config.toml
num_key_value_heads = 2
head_dim = 64
vocab_size = 512
norm_place = "pre"
rope_fraction = 1.0
tie_word_embeddings = false
optimizer = "adamw"
beta2 = 0.98
decay_shape = "linear"
dataset = "wikipedia_en"
Each number is 128 + 32 x the weight over its row's rms, rounded and kept within 0 to 255. Layers, rows and columns count from 0. Numbers have three digits each. The size before them is the row's rms in percent of the matrix's.

# layer 3 MLP down (transposed), 448x160, rms 0.0677, rows 370-399, columns 0-159
103:141167186176124098168135105166146137097136114114155095174073080128191118116138129224165110119150128149139117033103134063142124082118141160072076086131114101172159150173106130172144104088117099102089111097137161145151148080127196079185178092116104119134126167097134136140082151160098072160139132136122123091136156122179152107095107178137126126150149080194141104137070173091108113099074153140104116116171100107143059123133146130126171129095156155106118138170138144156150093150090161
098:147107124122106133123172141138154120112067154162150156109050131173141103137136141126125114125186084115147103131112161117084134088138101112123139130130164145140158123111092117107091150079146125215166135155160126130161114073084093163098125080130101179081138150130085109174130081089067141143091126129147164118161073178129168181151159212089081134179106142143146096114157084176142140182204121109134109114105118153097155148111067169172072108148121108100117162153058117114127041157165109
104:129117069118088154106088080114113116097151149129117130125116128162130125155170172121090124132093151129142168141139113155116096171068109127183162134139212141081114134128089144157140079081103044124125138119146127110171148117174075149159102145123118129102096137099084126075102107113128083178062124122148123089178150120198179170143170158106124155104073100133133153120126139165149066160116149108097064135115168126116098169179113171149189066189124195058149190115136118128157088139146114
104:107097191133112141119138161100129132119041149086162094119160246094087117157153142156105151167099128127107132142118144144144140163093127117087161129087169142152132146140193098136078175087139152133181184121162123137167146115119144115103118119073124119088151113170099141119079148118166189102097128065162122106164111123079132127156080119100115097137105191111113145110075050139133069129102158149155149068112148177053124114104195150111121128155067127150156149160160152170096112140098112
093:127119167125098158043184106148095161107154125126094133098152117135162134120095143171135055098172111167174088088103088123134144081136190104020124116108127168182125116168160154161140116104181090144127124113165149108136137129103174115172159133118113111083147158134158135094123138101130097134124195139123101100091145136169095106068168174077104124151144125105161137100096078129128164111098123156139136123130171176133024093129183132136171143112141105117181146097087064185122083112113149
094:085087086147132103079176111154126162137130106132112138097015137148138164126151153121105083133167158134091122123119149130144104142140163086112118105098145138136105127137179174148128143129089078138138138117084131162145120112112185160156148139107137126152097118101101138102104140158128118123117141106103134145134123130111120097122119178160128120196142130114173139166104201072125137142107113093032133141135174100143255120044164167137044116099130092131120115130137126172123211152094115
102:162125099155152172115082118186091117176059143182173136133122073152152165153155093095112091078147113146111159138084076150128161137129144079088140092172158144129151136135063064137097167179091166122154186095122146092135134114091157149159147149135149078128117092114135179103140107111135181111135119133171125137131120169152119156128165175102108107180092147075184156189113112106064114124091091118133032105121082130129140067116085140108087121096122152124122174156127210124102122121103166
099:123115147164137153116141117102115132138080127174104198157115146169054163108098126139145099141138119134160085204085153107177143148176139092126109130103141115191125146156106108095150120138184100109096069101158110157136117197072132138126091138126151110125177054112133097095090098154148101113097128110104101127110141117084111155144053133179106108156117079162067179098148111152118179118173079131155106066069182080125147104176160121121166124063176137124133153112179133101115192156153161
094:112153154182129121143100114090105118149173120135142091132136118132122156110123126129177091115071134171199160132178144138146190125138115166075101080151158173101113107149157127142159192131138092114092116131145161169158202069130097070178085154166170084102104096149110117050178089141123204127139111135141134111107099135162118183121147181164175145105087136125180143110081178082123169097124151111074126102093129109135054087122104133122162107090110120122134105133078127188147087066118106
103:091160151144134194135099024122148085124167133073054107172118091156135087091066180128104159144136123162137116169182137140074113129159156135080126163105124076116122126127106120099101188099089134111163123137179080121098152137143147096163176143122143126125035112134117090115143134107146142148141150161108148132142138164110093157113151163114092107120156115112111100123228142141124121140084167115070110176085098145157175150122143163092171143110093125075108091205152139152152192157108131
098:095125130171146127177132159125106056089133138113160107094169144114145134163128176118134191129095076090112131072094098150137107148113141183132123138118149098201202159162147186118124194065114107142125137155064080073078166132156119111121135128147128062105127094144198110149124147156106126105158129100164167150150121129162149132113073062162078056200135105129073124094088104115093146162147122164098115090110135083166089146105164123129134124094091167176124144131146153077146150163111094
104:129170162115165111135096135128137044138118138097152116074129188147077087154146053089112159080160103111140141129182116095101166128204082153177105077122087099140128111157134224164168095152095123118159144111129092125170086143162132128145115085139136122148115088078148152128118171160062143133112166151152103133154134145164155105135099095141117143200150086080184070126101113106061174110147139131135114119159112124142177167123128106079098110113178100157114101117116189088124158089168173
102:088137078131136124145106091128172161181154145142203161124167148118082187106083145120149154121106152105141154164076061142146099119141141186142093109145129113100097139112139080141177142156151063183153157122123090120192194111147085095126123120093119112105175152079107078064103096221083070134115112093116094154161120108136136108111148110163103136106114156096149100157102114152092161124120138172113060123216119141122209131152127165123125167113135143195139102147082133127094107104113123
104:095121192099150148177119150117100073104060152123120122142187109142085128076089150150129138107146132134092075072103120099148144152133146181095128136156142117089158127124114203186093165131128073123124126117116149157131128116119138152104134099107123134127117130080207153117179135129140106089112130176182112169107179148179123068144193108124126098072169121114112110131142130093165093159098100098175099094114144164125030094112155071110217147178093164110147139080161148159123080158118154
095:139147136116169118121128120105132182095159154079137100177124130101122154110161122159128170114081082173129141141077052110119094117122064142124106145074126210090155124136091134144178126074068163173125121132130083101100110093099140118134166098111073141131082154251119145111189116101171115144120111104072134130112117168152117143110161085123179141136153014121114103164145106141125097122124141147118106151165146112114114097123098185145193129126158105144117151117154196120182167146158118
104:139118140153167106102138111125122110111148111111062193166166169206078118182095134141125140036102149152136139161141111187125124128133138125121122128092108110145176089108145060134147154064168167161106101130207151144133160118139189102185131140137098092119112101132168115085138120112134096127046112083127189143143182151095168103129162109079121066185151098184126077058125102109143134102083132084152151135130117109108120097174117182114085111148157108124105134163069124150168116140107134
110:114109132125144186178126140089102152167121164120114081113183122171123191130143168149120088143140165119103098080152087131119129083166118153135135104133122130141136104129159138150174206166104213098132151143061147097094203141115076122124131132065129084147144133182163110135120143138099157144096121063063105163143092137166155107098115140157149091093148196098105130184128108114089108120160197133110149148167096160137069142097133020129139142149116114144093058144093130120125090110110167
106:124131167158165073133117168139180123090144116108114152099143092087135103093111040126121105152173175123152127128178157150158126194145173124104137179127144116193134217160096151120124140151128127160098092153098140097157107139075054185113092141123163106199150068184173130150152117099058163169109159099101130105126113118136132113169067121099034092167147166099128158105128132193150117131110122158121189117085095130111121106094125151162091136117137109124114111138131058096114099108138118
104:201112153096139148136152102133110112081094081157102066146116153141138101106083148167129081122072134153144111144174098094109142140075105128152088128116146121115117121105123068082120101161122109104160135103143157112115126089152165113147122120137119103140197117106138114101133132133143192121080118109120086133136099155151118142109107164216149131131094163162129118155132107063063130163173171162188032090103152153110227154148161080107129131099120201128181184210138138100127125170119111
104:128116166136144017070125139178085148104130174073153145145123131163120105152169088125126164149123121107114122177136092085136158120185168111191111146128112150096120138154134123107115186132116121051149130098102168088131123123170124127189138097186122177103123116158129086169132131119119112125185100142078181097081163123090096092067117132208135167127175077172106089103147137132157154074066167116144141137122115136098116188148177118127131141123113131110119081157112223100117130097092127
096:158133182100160070117104166124141139102129136130141107129135145163016168119156151178193116092163089118103143179150143145160127169151110144098159091086132200105127133110117106164113184112166138115164099086180076113100145079169082104121097132084130116114138119121134132043142156146164142083147112125140169146117124116125102141115102123154162175058171143120160121132154123054116151123130139145157061133125113130091188164185184124078121074143166149092080090119127061172138140098138111
103:080073140086076132161120132124076129142087097170173116138149126109187107161194143116121103115150152137124104096110127140123112147094113145154187095200106134102121145150112156140161133173106167073191150149117149075145144196201117147048100092095105124100130105081183153180066108084078079085126113113159116146191131104142173136144080184117128059124154187119104091176129172119146133119105092121113109146163105149119137116138146126105112141174109138137114065147106199120133146100105158
107:110149182071084168161120116163114116118074135107129119126102103192179095121098119114179093143113131136108102163149163157141130143114126099122105156128110146151142094130190108098101177124117162092132097157117088126111072073151121206161108091198148191123079121153203065125164080136116167122100149148140188158124128162159100087156136146085115170202096091099083154096149080123172158114172053127143128112165057112152094123093096106117150088151093116154098125128133132147152189133136103
106:091146129195082119144070141086185174144136206092090152089128109116133092185110155065142148144044112091068152130110173114115154126120066145129141134105165176166126126102104136104119101127097153133142139104127131103092140114164173093176146097117123112127142149129151114122083158095099157134145141107169160164110074163164175165138180187172159103152064132152052123115136082179114137102133136130181122116154096151144192142095093130111102106084131126157087112213082090120119098099150107
104:113156113098103171119141143145091137121142120119114130136126134108062135154157150100101145132139158156086107155061185106203135132130073138142188112098119123107117104104190100126140137129100132163114133147029173131104170089189101117173102091185168160128122118078122141147128096138118089093139078129167158128083177120154172057065168109136126139106156150139108116116207144112190130139145123085079205156174133120147114126102099105119125162186139114089140167125072098075132107134071179
106:167140026085127158129130139171169120169169127093166150078174185077105122130200143161148150139045119143127097179099072130096121095131089122142128129158121093155133140154102064127176121139101108136156134094131113090169103111125084137151119157063116135123095111206091109101138117197183116115168142104161116132108102106150126130113064167122128154149096132159154164123134097136125164110159129170058132092133090034140138180077069160148124161110156155137135086156137123154124146154127099
084:160098120115145150083143121175177161062132137094100099154141145159145098123203129083111151100168147129164125102166171110096052102104136189131119123086154172086143130197148151097069104133100147152115157112152187142164107114069107148069133150113091098122141172116157129105099072140106163163142125155106148151136119113124077145104123130106147161132073050150178107122127145136120126128114165129180107103105103099048041061195096146173160153122164133137108150116164099183099141153129148
103:083182130164134100128120101147082129146143077140103121143143127068171160156142223113121120125183113132200142141103113159155196139123125134118161108108149126134102140095137159059138141109116134150150169064159160179127099118083067131106157118097124055074149125113122111095130116195101118162105045172132079134194159139098119134155154152085182137115114157213104131106111146105146119121117124130099124074113080093101058100139127110195069148140138120168093123157128136112153147121181139
110:166117165158149045139170146166092153107127160108093155163157119105087083101114144082104095138107153131124123185167149140114166199116130169086114061096106156111121127124175117140118051068171150128089091118106132165178123173124148123114105116102062127173133126090168166158180155142197137091079145094190099164086110108115104083154132161111121110108100125130204162151178146097149112146138169087136173124110099143085092164106145117077120105154197137099138129108129144159119154066145097
098:095168119085127149138122125151139169171154049167061119104183083153135196083122099098138081083150171110170137119180129177106142147145061094171123127174172125151144154139153108116110144152112125100128184085126095136128159120119143095065070116108114133147082131072138169117107135124120145147088162156105104100103102089168213110179156143087101094163146146099162051114188138165119180159123158121130160137171137125183102121106159158074163162117109097095133118115146145061096102101105125
# layer 3 MLP gate, 448x160, rms 0.0732, rows 371-399, columns 0-159
095:123099130109139133093153116083147099114144147103111074124108012173085087138158145141097133056177144120105126075149173126189040156101097073126127176125177116142136091121113137080161114113124223131082132137137148075135173130137159209112120123164062154149160145175142118111131143155144140147105187133090080042115130156127070153144118146143158113161085105120136082128137130132180157165168121136114143126111181159100162105160081127099105147161117095132120127153111137121143160108099128
099:136156106150139107123103155155098198135094149108183107122116168092131130096125117141110170111104140071143103173130149144162138170162147149124134141093117118087144203142171088089159144111137145094093198073137162108130082151082137156111137020150121098125113139131211103166119152146082151099151145092090124070104091076144172105134164081163161116143126103167143148084141149099135095106092170071120103131197082175105118140151119108157113134134114168128080206153123139146150090087181078
094:098149172107087113141111131120145113140181092112117125118130120098107176162137111108123142117188079128126094135109131084117137102162103138089114150163098128109146161177135190074138087093144129155102148168138102064206172199146083151110111123128076133155158130146081159031138108122097137185123065146163133105162170065164164108107165131112118075156156095065118092109116125060138158152168115167125077166180107107085121079094091083139131144121143090134150179189126141166125125155123170
092:097122114067089175078151119148103151078174155081132119148103113157140132183105109115162105149152140158162077123151129135155174061139086161117089103093111125145123093079112160152073108106103093131108118134163129105103177100146083108147127089174159093118112166213162072110160151185125111108104111119156147096115159115150107150111115134110135115063139134118156193102106088173158138120133076098074123121113180134144138145141186135115185135119084135150132122100093091084250142200159131
098:145124145099140168148043139157084043117072202163146092134144100140077086149108127145077134105146082136129115159125087141097124105139149129080175183181151082124186130085096128161107108132155181101101119141130142107088159145120133107149122175109146069130107118136167129099184123125132130102136106204134157136067130089115145115082124095143122131094132151157116127126135083191168156170150154141177062092156142127080098149165079086092134144097172162093118144146156165066175086104180142
103:156073097102157074162122120109140197091149075067122123132130149106155152111102139142168141105136162124111088072099119146139171144100130135190105132098164065177142160084219100103136083096130180187138099174177125095176112137115077097104128084114162142118208152186080143119114130148192112171163097137063115106074202064143110141137078088120102116156118120131157080097158137105152126126201119095118131114164132115191146126122129116132128165161152131125118157106127130124125100132117149
096:144154094128052082170117094115164144188127176119155148122061095066160110125124104155115150174117137142116182084125133095161163154098115134118108097084157120163128140188179107111129112128087144080123098128103118091153104169150116070150203108143178157120095155142173135160160108094119147079077143156186066149106143160157128176119140139086072163122091103112102116089110151134078185190150167134157074084124130118148185148144127111101152155148136154121146113127184131085090074058157133
094:194129182136111105157125146141162091122103166170122156127084183187128110147106106170126063162100141108107150091128119120144079136118133102146052139132132152183179164079123108147134191164085103146095137127187085104175110105109146133107096170164165135140133122175114084131128068111079179094145133102137108148106108102161157085135088120131180128097104147128176151159159138174107150137089067092079108149135127097141148184142090153111059082107152103151121149180072108097168092162163056
111:168126063150093096138093138095155116160176158151147145139110067152146163123145097147104154163112124099093153157131135162121151150165125091098117101081130173138082135131171116060119097149189137143138145171173131097171074116112148116128166136109184097135126091103175163067102127157082199111089110130123174145175142058085130102159140126155097158131157197164134118102136147043086119140168139085172083138144106068166152098115148100105123149167171128114181095084115160135063073138160116
093:084104149087171120062172102114138136118133079095104161148073105103112080125168116103184149121149092129172133095164081103163107159158136125150118133141214100132166134171181092138155090104110178159062108075156129107111151129127107178114112146164126152128182101177116195116107087114114146042125139112130189117092161093081080070133122139149111173129128151101157158103160116188178140086097162168149120117127101141073083136146126174114115129142167132129129139147119083127178148106192188
104:162122116115138111090123162135115124119111101126132131129110087173049172144091092133153131103154096106100109047150103094065126183140113158132115081107113150159130138064094151120173150102123145126166127132125102109129111182189148135127087088118117128140137110138141079196164098141165159128128137165151154160142137157169149160144156084114156192116160126150145087087088073111091117112164143126094129094122175103137184141118128115140128091077197101137181148110095245183032097123159158
100:133113149119156204169134046085114089123187161116129102130165209108098096092062105129128072151180102165131171130137128174151127134138126096122130102137128102194145104135072055119160144112178122131137142115127123081171107139077145128094159117116087138154128088155200120131175152163141128127129099126094148148133069110110186105101113126151127132127091122115164166133080122114075097077117119119150161188161150083083141129118141094153103148173197123124093089132136141065122131143110026
107:113140168117130169154046122097093121091100126109096107094111105121133132121062135106126173115141160159144089150167122181152141183142138123155177089113194074089121128123150119135192138133116109106066191094070098135144137123127169091128157107098148107105155117131217125091197157078137142059091097122121170102131186130122145059183187146107115101092172100110116119069140144093176099158092138129143087108085152152144156111208110123122124111122119146138181107173151178136123138169138121
096:083152109097180157150071161141042098155134118125134107102157150158157106121135128077137148136178154105151124161145186187118146131164176101125109153125119166142070210145171120121136084144136148106106160098104163152101111141197197095128170176075127194149107102093058091063135043064116108145126130114151166091125155097153135072104119118147088156172157152130121094140104112113132080167080102103126121211143081130162107128107107180136112135113111133137167159119146116096128123127129133
102:117068084187123123129137142119148138128159114140129135112155121091138208133093164200096139132193081096102129121086140131091182133111138099075125141199120117146122116166109108146140058108124135113119137134136128094178107167093123155142105142128134154166184144118156121166136121192121115118166085119088094119097126145128100121162150089134116120159104187049049133087142162041141159177168167084129106055089138183058115148118147125116158116115203130156153079118153158121104105107150089
114:118147169096075175187079157113090113139104167139119146153115112188202144086186186125123097128148130110152136102135153142129160169109125081170173120132079100187135072096123093090155171062147095105084095160128110165155192127093173135118119117147155137167174139155165048145158082151099121058112167144162136100100164109110077081107087096081146148074112152087115140167098117160133126124092099147171125113163163081139077146145089093144087100121151132164124103172103126136121124166153113
104:102114111179145113143121141078192127123141120115094172171121182066082192136142082115154155177141103143121123107149157086133121176106138071113131089095089101155103130099082103084161159120099125149124129120062120139162114146103146243047126119184122147179138101166162165177107158101164088106103077118075203151154178147144199149117112110169090091101139135094117102116151152127167132098090111124169126135105150126170118152114152116113096125120164097119150171128181176109122102121174108
101:084153130149185144191133131165197111129118116155167105101075156058111122088160075141116169113119130089154131120068128148145132119144150168112117177168122127117155116111089112158083111096141130157074161148088161146118110101081095108127103063108137149122137147134109141065099137105177134096148138111142156129085131135178160097174190124149095172139090088194184128084130137158180144181137175109077094114162163098167166107115115216115132094128158125049102093091150146128122094105195111
100:149129157125195098111139097112119130100143137112134161109062144105136107098192153096119126138192089137103213132097103168150058158136155112155085125110099137108160102129070131132103129123113141078157138160148118184116139118142109139125120110180131198112167112103136167172096153131126144032143108122152110086131166080123109137125144156139053219142183089112120161114156153121164108109073135139095095148088163116161141150117147102060125119139113096103089123175070098120171125216170151
102:127152129205157184146169128098167122085184100139173137162109111117127145213142104055085148088092141105176124125124111134158105188116186123126099120148121143098128128133132126154141115117128088155092102115110127146116128135094141125162159091160152113106148087089130071148138140052143153084192127163195110128176090206135122143167065164150118160110092158152149071129115101141116161150137167092130118048102161140105100156109074137134055113148151149069152149125092074144129113115181169
104:132140106154082176114183130155200198067109129163186115157103088088134119169188111071166154131121110147143124142146122137166148204084154139113090080112107103140147148103148083121151128119147102099157136109099120077155089146103142128142134074110041177070143095170173124126156120197141155133136108140128079148153110127108082167195108126101096139126131140076087162142180170130133144101124086092125108161085139137102159109089120201154192084106142132078087123123130192143124132102110120
105:174134082109140155106150203111070131105133189073120154184135111147104186173119124126105107206155150115189105108111155130105181150147156122125158128111072138131127195117165108096160152151124138083118066157128138139169100155131115147161095128050104119153139143131128177194086132137101121119094079112105069119131162078150144080144153140084085114165150143064161079125124100139139104153126149101098146125088164116076102114116134132073117100163131059208164180113120190158114123113118111
108:130097136152096138168135053117203128119140091099083161141098079180191106143128107141122127181107129125114152086134175134148104201126142138045168160147102125135158111154082136083156162113131073121154149176113122101124111117110079130103139149107172121109198133099144119131179138077115149126128102127079109151083140105098133158103131125088119136039174084123105118060187122098100142142093097136144127175133149036152184118118168094123117124111229073104150138133145145125153129145134106
100:097073098123115129072116114131099168072174135056138151160113116135171149135099100136130139162096079142128087135172146143138104193100098202077094093120146120124156131132126148148123090075119198087086132144187103096197137123129156101164174166123135183058138108154151137135057150170071072083168121129083103054123156166152112124133102117064109163126145147140114113154093120162114125170093164108109127124146094150139175152110121161126127105079144211132142168073132108148129132160157139
104:047153175131102178114168085111098174159114156210084135121110140134125092221102095121123107102114126219156115107120103184137154110079170089171066108125113118138160111114152112149150132136157106102122123135107119147144182147059158163085142085134159180136165106133121095155116166137077072134084095110080133109141126087153085070126145099103112070150155171078142162094140102076099151118075176089153129164131153148096158119116188087138109105126139137132141151118078125127135077146162121
100:096103080125145156145114130019050150157114104162154155128094159136099098125081179120122138115124120181153198158114145183161135090186108071186166141145110093065096098124127104135097100115097187173142136088091105061133117112160144147138077134146048188147117140115100105131107150120161134068160140132102137070119111121108156178125164163142161084117115155105124142174126103152117141148139097157049132121154125151164153103073183163089168169176132127103142132129111121133166127154109127
105:163093152165097117149081069125112167108155125091088189149120144119164159167099133115098094114071149170194129122125083179124139146164188112151159087091099084144094112140051161079168119151129171159088137096173126118083150115150104108158084087115146128125186103150188145159160130143083113138083098135144150145094171131059082130096160119116108120122154124111158116123083195150139139142156135095076162099121119123193141089145137127088112141124078096107156203160124171085096164188175128
107:134096143128117158152126113082162128158139145184102135134090096078140168086147103121171083111142133164086078159117158137190184162125134047127138153155147056099100141183092103114115142142142151158082155129126162122129106101085100114118179100190180119124114103151138130122202128152133142033125091141123197047074143091156102107152077138116144164125114095154173062130125135132146127084128126123108078153135131122068151112176092144105089134152194091173145144109114127113168127122196129
101:103157151189099120112154113094125155134142168123115105122117121151093154170148179070049128087112136078109145072111160143130089195138061123134149141085115142152236125138157124164149111126064114128140115100089113118063166201132109140124119119102144158173098127137137112129137139091137124156116205143197109149147155158108163157157197098123112133126165155106103111099127066114097136124131180140180099092133113097144122090115130091120141066189138122101163065128172198134094079125121143
# layer 3 MLP up, 448x160, rms 0.0709, rows 371-399, columns 0-159
098:128128115176093104129112132143161134100114108129073184099069099109136138210134119159151080157095178151088181064113092113114115103147137107177104066103142114177136129140165140139094135140096138121126060139165114142113137152108141153151152188151109080149182146106128107153116130109173108089133153103056186089123144195120112145113078067136137142098152126072135178108104155186127137117161135129133091050137178133144177163183172083132118138065136113077177108147120112088153112131135197
101:143100118082131184082154122100106167153120102154084175093121147051167110133152130142122102119156125143168105092125102111115190109103120093131126148125130126088091145220144120075185069126082125129137120117082128128159141126138123134117069155143074158137121115142136105151154103172142116137095154119076134170190189080153245089158130103143138096127157099177173079108165145108141102108083180075091161221087148114081105159132127136125133120107110141118147119129102136082161160128125181
101:130145101142108175165102134113120156194173125175099154120107150099084164096138164079107200143133094134122171163127151155152149113112112099159169138137105095101097037187138057082134077110133121136096133111135154092075183150143117117169113156115132112163106178134150105130201136124126090146166164155069102079109107093150132136184131143099127081148067160096146139169130086168190166127120186116128134139142127052172152121128089148076131073173109107057119110143141132101134091112108161
090:118152142138116148101161158157094096115156132079142155152128190154129124160095134138133051103125208094154057100101132133108069102125165143094126163118137161119090106121176216109144090146150089145088197112153087126102105139114078101165169108132099118093094113146163089114070153173131149141093210143171113157129117124083077114145111117097129171047102138163169173100112154158118173126143136124126054162109166099128108126129144112170132140112110103175127153138100124098204109189090137
104:123144098163147100099134076111159203113187108062106178097081174084199134095120147103170114135122180107107109137100122125141141124119144083150097053079085100132076118155130147118150170144111067162128160127137098162138058089078107134127132073124101168120147143137127148125088143144091153134138176097123107114202118131112119138144130150115132157185150098079137103136110170066087089110114139138097181193122117135185175116087170109137098121194116100126139111094070105168124174171085156
104:118137176118120157156151176125134134156110125179132146110041098097118130122140133151127137089070094140137194204083140135147065143115106102115070129106149089173115099113167116174170130113088130075049195113080163083090079103142125125176122145142144149149086143071131149108095097145137188163159144127151123181223132138144134062094191170132130164165109130166131123106195136127121123129097173117108096111116095130117100149162107109130114170090136153069161110139117136161177095135097142
096:143106106123163110209156136118194105108103034154087111160129182115075131124094101131087131076142078121114120141111108117167085077103172093072118111104128120111172082168158131115055146137100134156130158168097139157136141122149114137200152138167132166161063082134124142120085097097188087154122080158090183149141178201153133173129106175148105160108162115142122139127141132158116116091149111136125118078181161125168139082173143070122086094150090156120136101110180117154155175121136144
094:114091136117118106122110105076125105156172128125136210090109118160147138142100107132152073186086107101122174147157103103183136124170079099133142079099124180124147118174147145068157138139168151090108067214150131123164156152171099180161133148153121073079125093164105158078144096088126173123158065109103205084105142114165191165150070093110142136143116112130168098167165175079087149122138114109110096124149119091138091179101110145135116132158117150159154155160146084113174084094107096
103:102167141140179097136148113162172094116176098098098146128097154069174111091129108171126131140106075096152137104155112108135164220097132089167141133168149092144097110155117140169140139133132145160167103136137152088142108154086065081101161110204074128161132135081117123152170125200138113054125115164147120126120118112210112141156125131081123189082138116107142136111085146108127136094101105120151118174129122093135163155136193123175140053045165099152102169118184095078149132167104110
093:108130137175136206142119136095095086111136161057162097129156147120092118150139134148106166115126102143154167159101111123160076183139134184081139130055141081157141158135080150114112095131073108149114162125102091095126034123133133068129168130135136090154089181100134109124179166150170097197087126121168073149141106162189101114157181166115106084146155056137128149138122128104133144160181135158094144131142114126127174139044154123170163132122133128107067157073107120073156146152108108
108:163139170218149107115113109155122119137077149136167110154116127106127170165178148091089163160102175114143124160106096155141141088158130119166107116137131122104136050175177133119109121107115105157074173150051092187054171091147132121129142095176116122128170139121091122109112204077158100115180184084157127164129114151065152104112108127154081157119188169113124145100134109071152141123094102129086159087148132139168114169160092082068118128165147106189097107112081131105107124162113081
106:150116160149114073093137184129241133147149096139105130137138137159207086124128154097132091167114121072114091127123145125070089153122088112169133105115089164120113149079109134136131142166110128097142193088120111115130120142133153156140102143107159129137140217133081129161092110075132154102150099127142122171132110148106071156184110167075130085108125127093122145174199125173185096126194179165137071142107088102145082094142106179170168056153083136103128103144097107164108123121108167
103:146053179158098128135143109127064106136108175109127110125149117141123127146133119109142174184186131183105098107136093165160163135120147167166099130114159190058169107160154153126084170118128139124163125093099117151163142160112095156087174099107135107101138096163180108112108140086131093085108158117167076151139146186118141072150164100155115076133143113061156071087172172086150141089146222107153108115085158162151084165120106118123097096167095146139153120168141140090117080156144049
093:130156140109138072155069172113073097109086157119132095077126074112156140172138170117129107145146145168133102161169164126123110166134150120094119094165087050089137109110159131176149115111134129091158080111100125123150166136135155077138131164112146080154142121114076095187119108082162119053115122117201080132149089109168070192090107156119144181087120139083164175185140135172084119157163088090144154158135126170107119142141139116112088155081135120141110197099172101099200165139160099
100:105228168180116132133126122172087113121121100117089182096151132130122110068143116103133153141120059104109192131111141156158060050104159055167146070117136162122125101164100174164097084171169182161054142184111094110140095101152079098142146136098161159122097122153135113123117120102163090136158107086155120168083170106100139151056159106135127125177156119123112140196131134110105162149131149171166140119131151165142132149087105049154109122135096153084118138073124128123126163102111126
109:167150149184131117126140106166137139176158085143174180144169089136143113098101155110201132160113216138098178109147082146132047102124138161117139038145132209129105123145135117121131104149145167105084192129178108058114096086177089133186156124062163098149089116144145152095158080125117076131079094119155150116112150134153113086116153112156128107166156104059133074143122116116123124115152096063133111071148095145131132117118113153127200117115144146115094108103126175100141137123095165
105:188098133147159099124098168130152105162125132109156157125131123137147156114095099062124158129120146201182142063096107106146131138096131101130071128170134185166136151105134129135117154141128142088107132118100117174137128160163093200165191126101098094138166150166117142164068150133098072107141132146100115134069099130078111142155099148148152127068110130129172103154067128126079127188109069081148156129161159128132103135187121165152089129082109046138126155030156138089163071087180140
103:160123146158125166128132090133146093122065079122075197129138119168124123124152157095126143099100135132173197158106115134170141075104141125152156085089167176129130094153168107140159123143092140104077124115084082134122133172199120111158127113143106176099121084101097160127157110090196108141066129056107078119117188138130132130103123159135051199118156109147106094172161099068161109163123138150149154134130097171104107114120096132139191100079121146162138145126194024123123157145123157
100:136133128095148120130138147128120143150141188116143142143149115118101161098164067144175101171123106100091104150113127108051127152126142108104153159073156075131158159105195140103122150135123103113107125146138150132227144135108067125108168160146197147130125160169120118198050158155035114173117093176112144149126175083128137151122090088168137120113112086096075163099177124160120164143068100136147158134099118045119121143123135057104159109161148091140184111156106133114169119117058117
099:098121172136103111139088183139108118211101179089094082049116082161125063097089086134148135175108151157115148126111084104112173165136105117136152127146127151155135091158125137116120132112150111118119092164155165077179118124092078157145153093146109131108132120184128158067130104161099118097122117087107194096099132081103201113151130113061140152150187140111076141129114141091047075088147143189118130127165125114118113129187138155104153079137104113193163128147118165157178102088080156
101:144179136126159168056106114089126092117004079110109138123125152122175138164096122132090065159124150093151146123142132125071089095196145179160076188157134116117111175177099128156123114095124120160111163079126103116137181116065114131153150112196145103073117173110071101096138118084148163140105219132119175140135101125132100105132133110125137188106120117139131166142127131144143081142077168112120171098119119148104138170128154153076185180097111124168103142109078121120170142134099110
108:102139116073134140143127094106078090111098146133117179130131156112157056152144093082110106139106141174148144145096077138152173107180109154112136111143113107189151126127161163065085120177101145120138132112163090144140152130081148108132137174137139140098067126075099156195096105110166101157169124100137120131121169163058156080097165138169149111124182132171106149116182178099134122084123111156102155150038201063113119113152059088095098097104084146099136119156117110108202167154091119
104:173127125097142102143174144123125126144148147108131113105123166141149033167182123109195107144075183132132108154102080122081158151193083131182177164161127143115103086177171151143109126131134131103120128170128075146084121125101084110123089133146150120063168129106154147099152116084096164139089139147087181137173123119101171150173078148134119080123091153081066057145159125139173141089095111171125042111132143111147110136092161140088148139132101123139131100133106073163195142108168197
104:119173089101120123128107148116090128163146115122108128143079094124117128101155150117196214149212173158058171121101126112107164155114133140131135117116112108130125121141130099096138121129116136181176032189113154149131135211128120171181106177135134127104122161084105110132197119165106055143130091078148113072088141125148106164108164084147146119165170130060084141156087093070127129115136088183114132110076130107116129136121072154187162116087163122121163129142153125130136150193112107
105:101107101148102110155155095162147137176197149119129132102161110160117108152085133112092126108123099092123190161103172095162076146090141129169110189116121155107166140124084142156167085065133166112176073158121111130128116213119190121097073098094143127102102164072141207149074092126091143157205067137110118143140085095126167115131145131074094109122174132166122133162146086110168102111129113185160155144069169090149092158073102131096156093158150127118102090145148114168138128094130095
093:116158071179125115090103167049071135156158096160123139157153159121089159126065182139166166141156110147141166182105126156137126095205114105178122085107101121097090114130146093121103098110129156126151132111102131058131124137156106151131191156133104197117134089094104137125107156124113126105186146097097216109106171141140172132142167127141175084121133135137089151137137100168134143143180148137091180090154042146194124113108163153083149173150128182092142130143166094142151063146149087
107:130163131181103122123101165133077177136101120132201135106075108126155137134152138146109095087123214074165146154145065136135103110139174108115153143119154085139169060116194142110113146113121118139103176100179096142130151129101114101128114154191111144023128112186189123080149154126089135117151132182102103142177136056123107148134153126090125165086149109141136119086103154171127117147113093084162183156081089121094115136157148136120142157088113102152159172200118167067175149135158112
108:135147196097083082093162084132056133118132155103126120154094120116129142116133130125143130141229105197121096100078098098178100147083167103188126129148106093111166129109140164126169157105128153076144086189103184174115159128129155107134080124073114152123127177137067133138148104081173102150139107165149174108118119137105166178121156109101156130133148106158071092110122157112118169127061168201144188106105169119160092122089071152129106173200159102164095132131145127143098112115109109
097:166108072136164159087145100203119148128081104110161134136080097125162105117168152092140141143141111106180098154158101126085132166155138139109142144150184138148067154156126129153061149141137143164157112149121131124071070160106138067086124140080188041071211093128170123124065149119100139097144156076145167181110113108134128106121044154154091108146148111145109144079145086138151141091129086124139083187187174124124144134158155089156184119132112143120088135096100162122144096168121121